From a checkpoint of a small transformer trained on Wikipedia.
Size: 17 layers, width 192, 3 heads of 32, MLP 768 squared ReLU, vocabulary 1024, 6.81M parameters.
Architecture: learned and rotary positions, normalized queries and keys.
Training: 310M tokens, 4728 steps.
Each number is 128 + 24 x the weight over its row's rms, rounded and kept within 0 to 255. Layers, rows and columns count from 0. Numbers have three digits each. The size before them is the row's rms in percent of the matrix's.

# up: layer 10 MLP up, 768x192, rms 0.173, rows 21-149, columns 96-143
# down: layer 10 MLP down (transposed), 768x192, rms 0.0646, rows 21-148, columns 96-143
up21 108:115145098154078115115111139169116112152133134123118142141132120115121135136063142151122148118124159145153159152126116115165114147100147158143130
down21 107:101136120136112143091104145150148091104101105144102080146126132118122128158157064138116119114105089116124105089141111117169173123121154103130117
up22 104:153106100089106118178107150115136152073135110130094139120188117136154107131081107099126132126149141112146170107138080096077107142114129111153131
down22 104:114139133108126155111162162071164119156110098144093160105092125154097128156097104139134153131139129177074147128135148095122136098130102100134127
up23 104:083091119117152124082148173132101143109136112147163144126136085147120132092155099126092077101143143172138106110147107116119142116146143121125167
down23 103:124113129150120122097143130196106124095128176113126148096159171141131153107100173102149119146103116142120098117110115107133125105135077146120168
up24 104:164133100136096091127145143134132144139125121179171110113105114142122079151124132112174109135120094127148163180101142144186141166155115154147159
down24 104:117136116105112112123128117192150143098127147133120068122115118147129110140126160136124107118133121152121131174169124125137138167140149110109157
up25 107:146155125136175158144155123124083138149082110130091142084163155112155142105129120098179118112128153133148175118126116120075133131129144119196125
down25 105:103106146112113114107114087147122100123125177124102098116069122132144089172125077128142126171133128103153115165130136144183108126086102112148136
up26 104:130164054145150125135131200106142156132157128154141132108078108141122116163127124095085129127132106134133136102091134168106122151141154092143121
down26 103:133132162129090124141138145142114150097087135060125140154131094154128123111165136112112111126146121151149135144117114137171152183142164119124135
up27 103:128144116143110110134114157149172120094101114143130146116136162123140120152128142147092111107142159138111159146124127146073115130120140107136118
down27 104:114123150124164095187152148169135114101135148126123146148148146128131133126096135104110121105147168091127145103150128104156133089117115147116119
up28 098:125113100095116119140148110120184122147127144102115147115156134123137146145123132110105115111142103128133135124153182130148111101138101115108138
down28 099:149143142136102082099091132140170094160123129117192129140142113135127127131128159117113128153114096185138160119113104128111142144176108100120146
up29 092:103098153111095161134121123132131113103177125082130188106112139136109129113124118127121186147118078110141129119166132105115127136149112114133134
down29 093:155125134152112106148117141111134149119138105133174082132117193128145109178140098132141169129153122080095105118152118107129128101115145140123123
up30 095:118107124120122116154165110151103102173157158131167123154132094172124098104135155109144128107106121130120102185137089141121157132071102125177161
down30 096:139127114123155191083113109104117111132092154090112141155154121146100087105168099129111130140146124110112137136115135193122110121124142163095172
up31 102:128144100120150143110097109153178089148132150108097126113113107129170149167139133129115123118158150148136141141087097154094115137147133147141131
down31 097:111106113112134128131078144157089091093120146103139155119108151131068104094155122137146111123151172146114098137113154142132156140118080079140103
up32 103:064129154180149101109127144154112137151141103161155167086138107154129157171105141139141124086147154143169158121151136102125112147124111120128105
down32 103:122114141124139115090092131072118122114128124103091152123128150148133115143157094098120110114145119124124180108166110157123110107079174104097152
up33 102:106175073123117106121103125162164107121122120138138112139074127151117104103112122186119138167142156131111175173132085132113122141158161131143086
down33 096:092115110151101153156077160085119105153143181131166143104126142130128105166189141168153122136127140118157117125129122185147131130115103101096130
up34 101:110182112150159093142138115150111155170113139163120144137132135151143132148124104115114120140142152156104146121166150130108158125175146124100141
down34 104:158138084092131122128145141097116143089116125139149125112108154147163106154125169081148150075167114090100182138099109133176120099127128185121116
up35 098:173104128134163081132118085118139171144137148156131113124127084148091167172111143122098080164150157086125126111138123148121112138144136151136173
down35 096:135111074081143118159105143122153093144163120099167129139117101150102116138104096154150144129132107125101120121157126135129093150108107127146166
up36 105:128144105126123141136211126155149123118125151115133150139133102133162128117153097080117169113121166102146133141125151117131107165122139149125155
down36 105:137154144130101116163166146137146130112143139103162120146122145154110134136099152094161181117110151142129129139099137119121127128105114170089117
up37 098:118115123129132151083119109097123124145181153117169133148103114113078125118099140135159098145091141141109124112078131109129150180105127155140128
down37 098:147107106154124135082115119117087121114149147121117101114096133150121157101145099118151132106120126116134101167123073116157141093121151100133141
up38 101:116141116111112130147136182119083097109161132136140129155150131118128116169104113095137124107129103099169142134092115138091136105123124142144119
down38 100:136132141125127112124164126134169151087130152121158116110097122112170129093141124129122174142121119148123144143140116088159134152120125067127147
up39 098:147145116132121143152172116116131138124086151191101147132111136133133143135140134152105166124134123107119113148091123133130142126127080134139097
down39 103:199126151122129153123137155131136172118196123102114117137125138129136153099169084136120110086206147135121146123125119116129139073114120124127099
up40 092:101135117122169100088135154198117132129112118138177106151162109116137160053129121112120160139109115157147103133116170129122133130109147140153133
down40 096:109160163108135124140120133151146135110153119152141124102082098129123109146127077108116155105077170116165102120120152136147146114131145139108184
up41 094:107101120135124160151129099137136180149147082117142138080143102120159164136109098130111135172132097133142162126149142128118119160141131111147110
down41 094:137139101110130117135108131100151161165128129121099152183204112114156114129161131140127079112133127176125136136109098144085121152127115139050139
up42 105:106118103129157189132173168137164141142145119109109135123140100113158138129167151110121127120110157148186099152127134144162174111127157110114119
down42 104:102136109109125170133132126107144146156106120134128133151066136111133126156068145144123128127157116137059115147102123138150117037111147156089110
up43 088:121113163160138120085119163106115152117111150140118111132182138153134102132117119104125137135123128134125164087174148089131141104118179153141118
down43 089:120114138148152157130116138117160112109181179098143142115097111140156117148130164073122121140104123132101141136189138137137109110140134104129099
up44 088:136093147136113132107144187140133056156111137116132151083088121155132106122115106145127117149111071134117144066102148104126142099140083131124129
down44 090:101098125119102088134133079155127106125160125177084082126149129121098118130097131103108130119126162092136108144121114098146149163128114170143106
up45 098:112102095121111133109099207113123076152140136070122133135123164109119121101080088124121120169118141161149126121135157113109078128158131126130144
down45 100:115137113099147147169089144144148133071082159165110134106141099100133140132128102108113149142136135145110089106118078111107116140159092109116156
up46 102:149126133117174077108084156124165157119110131153125140146154127159131138113119143149136164117123116117132147093132111137135103125112107077091141
down46 102:094107131137109124131139131150167135173145099106158100119155117148126178099101136145090109184111124181085146137109120125125156184137087118172129
up47 098:142093140127098145108155169093109128129077112147130115116132120130124086090131170173101153177124109131137185139110138088088174119173084087139190
down47 102:120142133099143113187160153138107111133164081111143079127128150145146163110146133119126116118120163114124185100138129125142075133137143125121179
up48 102:119109122115092107130180160157104132075141107135156147132152122129192162144146125103128121147168132148120115133127098117160131097129112087169144
down48 101:093142146141093117132097137132114155134115107144185108100165152139130122132145095127141129109131135110096162114099122126108130117155137100161165
up49 099:145142147110095114155082066125121141167122117159095134126128106101107135193090163077138171147092124113171136154178150126124145108141114157147109
down49 101:109126114131143147139145104149137092182130097117161086140134149076102091131154093119154135154175157122099107114130124146115119094108110134151110
up50 100:133091176132115155096112123112126111140156075126109125134079110150098109086115117137133122078108116145100127176126156140100150143128159143158117
down50 104:105147076152136127130140172130178146145102121156079142104156060108100127207133078130106133142166122122107076145109133134111100134103111105107105
up51 104:094143133150121175178123166171106097161122117113111152110137101103152142141128099102095156110157116112141113140121163164129109126146166103121131
down51 104:119117130102122139121120083154104115109119116118129098130088099110107088098069130122140109121110146143181122129158146168125105092075162165087113
up52 108:086177101148126165073143150136123124099099114110115178156110153124148166104184150080160161124178116133148127114095160130102128127129153107128149
down52 102:161142138152129106111126116159123157137079158076127098120075127133140139162077109117187107099118121103148123113141139149126142112140139111104152
up53 105:154122129119127150084125102127109126134125082179146163129114134113092134159113110109092127137097137141099108137092105100127160173158144108142132
down53 107:156145127130088148111111173079130110154117181113146134137122160157141118154143125085163125166125131121126156122129099117118151139132119111122127
up54 097:105126125114186096142111122098152123097126137125120150147163182121101188164153104144132140159118136127147152074162159126105152178122164142146152
down54 100:166097149124164119116146185137134175109166103121125116141110131113124120095071116148142112134152099101134128161071117141133102132176130117125100
up55 100:091176141113111132104157115126160170132174161108160099131088140109160097112141128143130102085153138118127156116143108125103156166090134148123101
down55 107:133138169139142124123158149120123097125088132114164113096125125166092098149148137127145144115107076095093147115156108119099197151152131140111141
up56 099:153124086155162127114134095145140134143137116115118145148103105133113132162087126129080143138159141144112126136077117103099104144096149105101104
down56 103:155102131119116157154120117111140108099112114126146129105094129097091125176157172154134104136125154080146100100099129170121115118142123175136098
up57 096:134173118107181133125139154141065124135124143143117113155108136200157141118102162109135127125148153167161121140119142094139147112100141164143139
down57 105:149098123127140107089109134110171124092117142132154140120126119098146176187140137137122112105136109138122141144112059105112139139157099111145127
up58 109:141111126146120109128093093137150111110176122126145138155134104132168123125157146118132174108110144139124106168153084179139111158105107168121131
down58 105:117116135092057138078135119062121136159151118157130103120083075109177105158146090114152087149112112167162116150122154124073128141111121126143102
up59 102:113103098124136132150137127119161139129112167116152093130125123159111158140153110111147162068139114139088080114108117108149098182152132158091104
down59 099:154102157175120126129125130102137108139132110097113156133163169117123111150161120133105142112132134129150117133116095131148138121081098100093092
up60 076:148152084144093117127092159138139145145131136130163105106141160182136113100163146145134126170113117129097115102148134106139169122126120100108180
down60 077:148111146136134117172125146151121105121131133087144172153083093139124129166126133183141134117129131125119138154157198164121119098136131124110114
up61 095:174089154117118145122198180119143143126144148175124090109131135171148122104158125122105150170152147106083074158139079139128114124177115135146152
down61 091:113124161143143130121116100162126142130113092183140127097169118144138124136159119089133112161116133166145147070136143078123137117138122083147144
up62 091:131150134104106135156169135133151133107170086138124127106120143079138138117095116087098141142148145122099114098108068130118111148149166152158128
down62 093:112092090105094138130145134141151109104118130117144100158148140124176081163147121117164150114166152113086155097082108113131094088081128114080125
up63 098:124117141118175130086137099111111138148147134115167178154119163145124079108147145165140127116129118079120123108130130106127139135137163113118117
down63 099:128146116119067164145168123100155151099104122164145145113141151085150133126119163139141132145162108118139112131114137135081118120098109139162160
up64 093:137176132136159089111118143134156106120162137126109098139157084147130138152108103127168080138160132116129162152136103105157125125124132151128140
down64 096:112123147134112134109103153131098110135134150111095133088137131117069153129117157092165152114125169111145100154138132125162067161167129125139135
up65 108:172117107100131165145095192116124160180123146143173114118148166187140181145110148112100146152111108140136118115146121114109098115133120122090114
down65 106:094120148140095152106128108109121149119143097104174112114101193102128137157092126171158089106102174176145123113148108077133115136121102098132111
up66 090:092104136169093114105120187095135153097120123115120109105173097136084151182124069099115137141124087129122169165110113144147159104153127124138159
down66 100:123084134124108132118159142110052116092090154135136093137126148125102133164151129135155103124107119080137149140142113113101097129094088144143153
up67 109:091127088079122089101143106125130132136150114150100176118138155170139150163116104149114090147122124167159147151149150147157124146147111138142153
down67 106:177088113118105098141175129108157123116117107160084106142140129164130141106125115067160146098104169170198104123105166168139131112121142132120166
up68 093:127098143142118119139139125133096178125135122100152146142125114166091120072080151119145128133110137101120166144144114155140114125157118138131146
down68 099:145148126141098127127109150128142122112121125141107130104118112066144100105108108150110131102148144126153113127112119162135157164144170106112144
up69 101:138133169157104110146113128102105134107149116137119158125164144122137141146100098114141100086094147104154142132156146086094123140124115139128132
down69 102:118119130079122130136095117086105156143101114155126105154136149129109144144130126095155109146110071133157101141083106115122122138120168138157137
up70 105:114115121131086119182133130108112120103134145092104148124177145140162140098131144112110135084141105137139128101139130128132121168128157122157127
down70 103:147134131117190123163119126120110129153092111113093107124175172110154144103110149100147073126164145127144147149147090122132125157120175125157124
up71 094:128128147091104110169070163132141099145173127132109127113150160131138111148153147146120115146108128141123127120164132113123107118152141141135173
down71 095:090127164119092131142105132159140143123086145124160072138156121106128127140131135143112137130145126146098113111122131127137128084105106091110085
up72 104:099115108112152150144141142115134164115107158149091179071135124119113131100101156123116190088140078093109145123112104126104109203087140114118115
down72 101:109144142069103141127053111156111164123113155128127129148149153119118131111160096115109108121107118114144147078125135160084134085110169159087099
up73 109:146153094122125135081117168097094111134125104155121113156152138111155107132151130124145145125125145117163161202120094097116124164142131141162121
down73 116:109158191099107159110121127131138101140138144145126151144150135107100096110094128133148125124117113126129096128125080133156087088147140097140131
up74 093:117110117117138121127072145119144137125121149151137153114125143143141156097112090145089149121149149127128149121147165075157100145151156101117160
down74 093:127174157111141119125125108107134136197144185159127131156115107195068125113089128097135156109166131095116150144158114118119154102101093130103105
up75 102:133115150144160134110124138133151096111148088135123145159144123142132138158150106170157129140138166148088127108127135184114131151108118102184108
down75 098:107120096130126142155147148132121120161109106152147123106119124122121125112141124129149111148162131116138115142140150165116136141157119147159124
up76 090:136118095103094134115093118155181158125166124121119131112129143112113160174116083109138127162143137153128115109190147144121146122149108153123120
down76 092:127112166120136111100113095111156132162122078116119101156172157120167174119156097162169135116128153143125127065147120111132142112137136095138118
up77 094:108166156146143138117100140126144115177170141079119176089123105116124096146127144113123124114134126098105131101153133111139103137158141129130145
down77 097:155148152120109088135132167144102140108156114140143123143146151156168145098099130125147134081163134140147097128146097092157118165098111116122161
up78 106:117161139110101111141109174116110089193157128116106119130105099102171110137109150142151149160107120130110163157118132098102140103125148157136123
down78 108:113111107119159062130144099101122115133125137118127118086101136124086140155139162170115133106143103130154158107131119119115164109133146144162158
up79 109:138144148118098112078091139118183151169152146160091150179139177163136158126137169132126195125131117144135136174095103145154118130150127104109125
down79 107:094116141140114132120143140128170109126108142102133128115142110108131097159146110142074166121141140120101154118133114138104112161116099117116130
up80 101:150112089116126129130155184097101150168140149166120122069129127102142162134111143152090157149114053107128153096116165138080104105114122140096128
down80 103:121099120109171126132096135121147105109147119128162148137105155104133118137165105117076135100182122153097115142100139106160165165111151083148133
up81 103:154148128097118137122173119178133124158124096150152159119126120133110177093116126082108175138116127116088105126118091139106127102155146135110119
down81 102:118125110109131153163095125137129132095121082104117105120148108128137162104131100097128098123138141094144120152093094110131107081124108139130136
up82 101:121161140100101105158146144093136123149151141161124134123141146173153177161129110087167128125128160141154158117135081149093170116125138092147155
down82 101:117101118121118123169095075161089096144101167099133099151115083094125108094117157133135115099132123103095124115171162115100157101103107106156113
up83 102:132116117095154146134087152103130155091152142135119142147143113119115116131132129101127173137160117128132153135164138152106158155129157143070169
down83 103:114069159149138126132097085121134105159139101110077121098162128105135133183138135166090133105121151099147117089132150099121128181148149108078117
up84 092:115159138128117081155108167117124117132161105147127135137135118090136131109131139136140091135125120137101094161169130104135132156104094135092148
down84 098:104159153120152125101136134127124092120112166145113086116157114106184089136057169109135132107111157153135133089134134121135186118128168142154130
up85 102:095098152097163114088158123135120156122131100126141112164128081105134115128149127148138182146147105144097120149176124153101128182119147090145168
down85 104:125170145093150146147067195124138121130171156124111083101136146108137142127077138101096141133129123154083100153104175131145091101116144103132139
up86 096:096159117133147134138127081112104122143198141109163145175103110148180100150133092126127111144157139131114134131094090155097126141151131103125130
down86 097:114147123181136097119136150088109132096109109142159134117117096112120138113118146122113168106089094142142152149120071150094129184146107180129115
up87 103:094134113126157138083157113117117157130142120132097139162138130112096134127103143153135142140140135109148118127127121102163105087160136159144125
down87 105:096095096127110129136165103129127100122155147091134157109133146156108146130142117180137147134123121113192149167174151129183159082155088131121153
up88 102:092137139090125140113106155148092065100128102115116130119148100154132116108122126118150068148114117098164103125164119096135133143167105102174108
down88 099:188120113127110107173093114096111122134124117105130157128110142164107084151141092120148172146182094170089124140130132150129129133136109159147123
up89 091:122140113131095117078134146114126125123125108130140139113134084139144149094134134141099114157160151157174199126142158164127104141091132158136140
down89 093:122151104130136145153087090187137109129127130139118128107123106121129109105161106183133126119154116099145125085111109110150099122105096136118113
up90 095:154106115113097118128115123133122156128179105150121129112096161109118133118095127166119122146120140140136089144149105115119112128139188107101161
down90 091:134122168149139128110110136161142143114098117126120111139060120141115143096158088160134112140139105092066145156130168118140146099131116122146145
up91 104:155118130151156127117117083121099153132086107144129176112125140126177136151122137123147141091121112164143124106136140104073173153167146182112144
down91 100:109114133138115133167169121128158111141122082128146145137127147143126089144127082119101096123113109100136073112127131088132166147137093142093150
up92 089:114129159141121157095133160115137141152123133104147160101095122142140150112144136116119143147136144126156166152140082105110139120140153127137154
down92 091:090162142155175135107152109131135149165090139098147117121083123148094099148149137119137130106158113109145128123120119111141155105120151132100111
up93 104:089122133139112122134126155091103126103139118135078086149182144113129102139154131092080123121143118130161103120117157121140167161190138139137109
down93 105:105157124138134109109121116113137105154095119110146126135128127156137074136098167112116084121137122122067113113101129092124085118132167092105150
up94 104:100119159149123164132131160086124148139143090126123153123108135165166100103134121093155134097155072135147155069126164155188123110123108140105167
down94 105:103150131121138118156183125108142130172153136126136116142148129178114144134161150108145130125129130110125134097157123099152105125100133091108103
up95 097:148152144138127162139124092162106141150124124159142138106153098104130130139113147097123140173120081109097112064135144078167132124129122157099138
down95 099:139122104091173137080046142134114129140143115126097114094126170116132131134153125131119132124156135143146127135124090134139113136134099126135147
up96 104:113162135089136125147140147142142137113156160149131094135103117145073197121110118127138163158137135192122147185090134103146131183153134119138118
down96 099:147114114132088131137126120158135144157158128136159124125100102139177135112123099138145115111135168122152128161164173145110154093094169115135118
up97 107:079146102128140087116149071125171086107147141145137162151133116088130147148129105166101142164119130102135107126136081117101118163180130124111121
down97 106:105100140125164089133115123167101102149085107130119112084125185172139147123150161132127108161125146121119128142139118094143160094135097158076140
up98 109:117137133105061164117108142144139132139137167129105135141170121140100146145139128089131110125144134107164164074132093140100153119153132115165114
down98 099:118114106127107134116132149135129135144099136132113133135118126148114145142110135135113082190102149137133108166143103143124126140116143155115131
up99 102:124161053131102136100119145128166126100133141140150111121114099132119188157140141155119101125141116179148080142130162151110112151129152130139144
down99 099:171122130127141123135148144069114099128127119096169100133154105130114114133143094146109106095134130145130097143135106136087139110115154121085128
up100 088:122115082133138087106193157121169130125115101143107125094190175108132113148141141134134136083125098118130080129141132126123105097142090138131158
down100 093:127158161140132104136120131096118108142118096110167124146123116154099110093139136155132089127149105172086140167123101106105154113114077110129126
up101 097:142124129145127122081127187092148097109115123131117163109099179105108112113105107137113127117121137117131126145119098153111108156103133091141117
down101 097:103144154130139143172112130124088121133135104146128147152173135116153158089156093153154119109122111147112094172131111139137134122102120113126084
up102 112:141131106140147157098159124107142130113157152166120118158127138147108121122128121135114154133110123098162147159122093077096111125083140121107134
down102 113:109165127114106118147124112118120146109134100151118104112115116121166113118122167105126111099143097102136138147131174123121172112120106103095146
up103 093:115093128133100135116102138150170107146179099091117135098140136111161099136122130114126162131119091091117125116139150148128130169123126120167110
down103 094:151112111166124173138105153143095106161133132135152146140088094134061102139120106124144086123142104139119131144130129140105084127112151099126183
up104 097:088111133112112152122120149125125059115108116126131124125135118097109180149133119168123114099126141162109109117164102134086156107139126141167139
down104 098:113147176163179152118145067091169105140147130114149122122122150093109138054106114103160145117142128120131127098151094127135147146048171089090148
up105 097:110187100095150148152156146138113115141126146116147154111113096122155170077165086085127130113147088112160103148124091135101142118086128130128113
down105 096:098158114146156127083122136131122110124119128080113165112132139129117127151111120127087131090119160126135145108128129126162133128135104149159102
up106 102:123117123098077125150144122087094125134157141137090133155117055141090141146079130082139079139104112089126152134119135121113126121135139147121143
down106 106:119123171098119123117127115157135075162122116092155116128108112138107117123109148135101169154132172185126169127098138114116091118116139150110110
up107 101:085149167173135129127100124147129123171118098174131129115112150127169153110086155102132157099120096112126118066107103119141146149141123096142123
down107 097:126104129095149154129137078090085157138144169148108122144138143118146113170122119142122101153143094169149126134169146092129120121130139136082100
up108 105:125100129145121122149066161177133094125141130161139113112145087160096123125127135129130120175156107176116121136179136087077124132132130125120151
down108 101:115123184147071128163126143126137117126136164110115134094125164148079123112150128085110131138111124106135124125137119182099164125155091174120136
up109 098:117082118131086123108090132096117111162116116174157182119126124118143155096123141122108166116141099117146156149118100123119165075188114143114132
down109 097:112139148132087129145101108101086134114156159121184106102187130133189119176089108139184159128137096099121142101115151138162155136101100143130154
up110 101:118097135128113137125092099144154133157140132095107137100167148173076090136128119138132111142122102117118133102112144119107114148155152124092113
down110 098:167135135123097158168169135127128101136102163149123148119143148126120148146147133112123159122138125124104107163112126132140098160144069153157084
up111 101:126155117111128063207142126102122138148125125152141154152107084108102135122118125085124113219117115097125096107142138094137148116144138134108135
down111 099:125115150132155120139149099105087114102140130103110127128098139148124106070128151138143134127088105130104133097115162124124142118126141103139139
up112 098:108155106140130115144088114113149124109116129140159122123122119122106180145091136132131145196159110120142130148116126121145113124116159063147129
down112 095:159156095119085113169118119135120145104143105121118165118140118155148156101123076094126134128116116150123156126128168149120152094126116095137112
up113 109:146123106126193084069129139134106141124143135166111122147150143149117166129125139159098162146137159166093140143138134131123171088142157171169165
down113 110:135150132139140129060161090114121128136120110138113127165135151136108152103139079105122160114070127145117107123155150125099149130145136151160096
up114 103:168135134127114156106140088107153176138133121150116137146134148102104131165123065100113143101105172188122156167112129152092152149088129159154120
down114 099:127096147112147112127147113134127179100105096115111134122144130075137097147142099099123091131134152106144132153142138148134114088104112097110113
up115 098:085120123080141142124122154100156147106127142135152158100104152142142137127135123106091120120151130175118171093113125131100117150123100118182141
down115 100:122167127081125098129123171129145104106146126132127133082123153129133134120147114129160114115118120106101120146080141129124127133119140126125165
up116 097:108115093132118108109137198106131155139101146121114143135114129131096118122147127165137157135112103108163089134114102132111164190121095127138146
down116 098:120143108210124136129125114123112097147100129107140115115150139105137123114132142115102136182078153124131131100078145150142111130102127139160096
up117 099:165150153139113115131126115152118114126177150129124125106174115139091126124128164129114152152154127142140146112134140150115135109076106133101138
down117 104:129085126170175133111117157156093128099133167106104106134148124184154124097147173119147136123157089143082107130162100136089138142126126113118139
up118 095:096105126095109125126114137133144114085137103133134135135113150134125055128109115117139156158142118120115140136167094137116106124119082116110113
down118 094:111106057139116109130152089117135132107139131117140127152106124083143072087167105085112113146150171141116125132128165119126110134106124114133096
up119 089:125191098115110091143112186146118100131084122079139109158121097127117124124145171113112125187135116152126116130102090132126138104147151162122108
down119 091:102153107142105132140143105107140133095095112153124121108106094159146121121138112124161130123142129088142101104127106104120108176110139123147163
up120 107:098145153130096159119068066172126147138119120156129130160115121159154177146104146131150116128181165149125182081141113122126167145155134164125140
down120 102:134145147116110097118134116146105096072076151090086090127159117166116113173168105153149137146127111136153119104104127099109106107159153125107123
up121 093:089095163120102168124092126110109105135131071155156107114153111122140097113132125155119160081111125138142136138105143120106110139174088117158100
down121 098:094135148076107081160089083131118171085125127121136122113136092183125181119119160119146113136109102135123116073095129130112085156141107110117133
up122 097:131155136146130151076101141122137133146169152126100148135123122139123119123136097142140141150131120127106159111126148100072121102134112138157134
down122 088:087130142130123109169136125133141134084130147107157087100085112104100151116153119102123165157142122127132118134126125098124170069131145123103113
up123 100:145165081129123123129157140156118129154157112108179132115106090168129125127115068114117156095133143133130094151124105144081110133096130103116140
down123 091:139113137082110136163120093126117122175107153136084101124116152131170125124092083146115115132120162112166118105125160179160120160124090125141120
up124 105:140152116120150119118098110123069129158150127168144131186174169102150125111121134122122108151150159143133134121127135132122145154094164132086141
down124 104:117128100126120107137117145131137157114167167110110168177130139099116154136137115174156100112138126149090111182165091094141131138136121112114172
up125 097:145168106152115093157137125148162141148158146102154165144125125158126132131123099137085134094147124099132158128120143143171112147139131139136122
down125 096:120154138157158122157135141107142140112130157149166165124128107141142134124126137184070127123176143124162128146153142100118133138138151132146133
up126 100:107094089139130159126098119115133121118165114102125180088093148177155120087150105116087142106134141162140084100135109108134107158070149141070158
down126 103:147098117158147119133133136135120138102073111112164130122136132141096144072187116100139141102156113120118163135130136127120175146126098137133084
up127 109:154152104156121095144164120136130143112144131133095106174101174124143117083112093122130170141132120158160143130084139174138100127169087139112149
down127 105:134138118083144096085122131099195101103142145132118136083133120150065129072101084125128143127170127136117138140100164146140127112169088113096127
up128 099:157105126114122112173147101135111130110119112181113108124137158145137177109147132093144157109107093122103133124124124132116114116136093140185111
down128 098:131131143157070124149118120090133128101163110098131123129094175112144159111124107107130117149118147186132141147100116148161110126130093138140144
up129 097:147103154132143133105130121141098153129131124133116112122124085145121117125151129126133152157149122184150135145165165143106122117152136153110108
down129 098:160102168121104110127109125102119111113147160152124090093074104157162148106133117104147162081107121115128108094120126151150151135155099105100144
up130 099:149123152179169123146094116112120107069111131102114095150128106142129153148127112093134071113137138084109138156165125147067094145161147150142135
down130 105:117154124143095101138122083139170102132140087126149155134131103126097130122126095120150105115117131110097137089148119131129111118151125177161103
up131 098:091157084151083137134113101113188139152112120107101163156142131133135203104104137108111146098090152134160103164115166130107109105169133131112126
down131 104:128128110148120121197120107140134115105114116144140166139137120158119102130089073117094132114113144101193137122122103099100116096148104153123144
up132 101:152161129097126146106139144119141160122074125134059106126132133148097092096093166146124113119117094108173158111083105153103154132129127154144135
down132 106:096156150119093160132118157163114138120148114130148172129157153158115118124132126131115102125133126123121103081126126142135100172124135133118139
up133 104:094153135169113111122124173135125176131108090179122117139144101135097156121113085127102105165107134139121152122075197139111147140108143116106144
down133 110:119130125154162153139159155177116158112125138129131124135097136165116145146165100115142142163136103106155110090150172127103102145072150150144147
up134 099:127097082140121141137126131106145158117134120081108147114149154146148143126123127108124087117145116158132142144132148146132141139135132131135162
down134 099:172144173144102108137099112095100101107127116113120154115128094110072119093112086149085125111120086085140160076112125119116131105099104099128100
up135 088:112149129138114150099116141145122103107089148159145172188152147103117107143156173164128126198135134118141171164125131182126123167125168089161134
down135 086:175119124202106120129122114121139154118162165087129115109155128148107121093125119126140141128069165135150161148194105129160128108145097175116115
up136 093:104145158131139113154175151160133106149151153119141159172137167100124109100134133143140139156150178129125127084118081119134110171200147153084164
down136 093:125108122135140113152129129104136115124145198127139143121111118093148132061170131121170139133120111160149145119145129066097118171126151122128140
up137 102:160112123123141114150148155111135118161127122153173180133101140117160105093120150124104129163145143163113119122137149101118145150158121104096129
down137 102:148144110116138140127143113124130103076097156104153142096144118145103136084113139103122137101116174139123159121115104090103048115127114131174124
up138 111:122095128105106142107146080092106147121136131140093137135125119098113112121118157126111134129116116104115139109106134129106152118124142139148134
down138 105:100116207123141153108095116145124142115161089154122112106143097107128143153131160151111106110134107134136122139132088167128111133153128114128108
up139 099:104145131145154132144142112131132146163143149098144110130147129158135150124098113026123172120132151149146139124137173141099191142113122156162117
down139 100:108129155132153116097130113131149155161158118130104123135117127131108125078162163112116149144138119150083103122137139116116158136137177180101105
up140 106:155145114134126135101074147135136122125146115104115154149119133162099139136142121134154142156093169123161094105107116155133133128154148143094170
down140 105:147120143154148119130138140137143096110070118118141117169128121109135139136140107098151138150131141151087130203158147128134059137154171150099104
up141 102:150136082141102092087135108129164094128088103124114150114109097172128122133099123120126095144175133089152112130162161144148136064112132120127120
down141 102:157115178133122121103119144135097124147122137097132140147092133079102135090144127119129129089165131077117095147128144156116155131134133132140102
up142 099:137111106117110110093131149129151119147176124127162124149160146184136112118126137148142146157166186152164132135130181131106120105147179130131105
down142 100:147125164144105117114151138091150083119131150129147111113106155128125158134142122151108157164157153108154094083127153146132110135145167169162104
up143 103:127170121161097099121116167187114178145135126155155097095133110073124148084128135091143128117149129117143149114147139137097124125085167108176138
down143 105:110115175129129149112178161093121107099125177097060137114158098094078137126126142169133135152100111144144108165127101161154095166120129119103167
up144 094:109160124128146126120150166094143091153154120158078096134169106160088112128122123113118131104100131163142127113166123120111075130085124141118122
down144 093:096149121127130152127165098076122104139113111104137157129110126139099140118147096127177067122153135131126145124115105071133150078146104093130160
up145 104:089186143174132152119117129136156168106126116152140098136131102127163151124083171121146173130110142177120170131127115122127118148124127138109096
down145 103:074127142126151142156156126128118104129158126114176109110127144090095086124106121107133141152148117139120138114130118114100153150119132096084111
up146 103:128107127092150117125155151072152141113171071119107106139111144134149162113114162147135087124158141118173122120095158132170113109129155151129143
down146 104:121170110121128125086129165084108108147143091116142136126171101162128121131145143113139106137149114141147127159135150128117112130100109121117086
up147 093:147165117103157069130145141104104161109121136122130099139120121151115128116098117149109094172178151116149143117177118133078115094106114118182114
down147 097:093169149132128119163115115067120126132100136104094119139098139123121152142119124178112119124113105146177104119132090131137123100147151064097134
up148 097:116128120131081139151104121142101102145110154134101112098146115083161186167111095125141094142140117155208125103149140130110100103114089114116141
down148 102:172132125137151085129140128118163138147125178115109178147163161155125094108147111124131110100153110101107141141162120126122116105171141128146154
up149 102:120074122120126100079119124128124134093097113141127146133181126107125148164119136142137091126100157137110124135129096127132152137214109091122150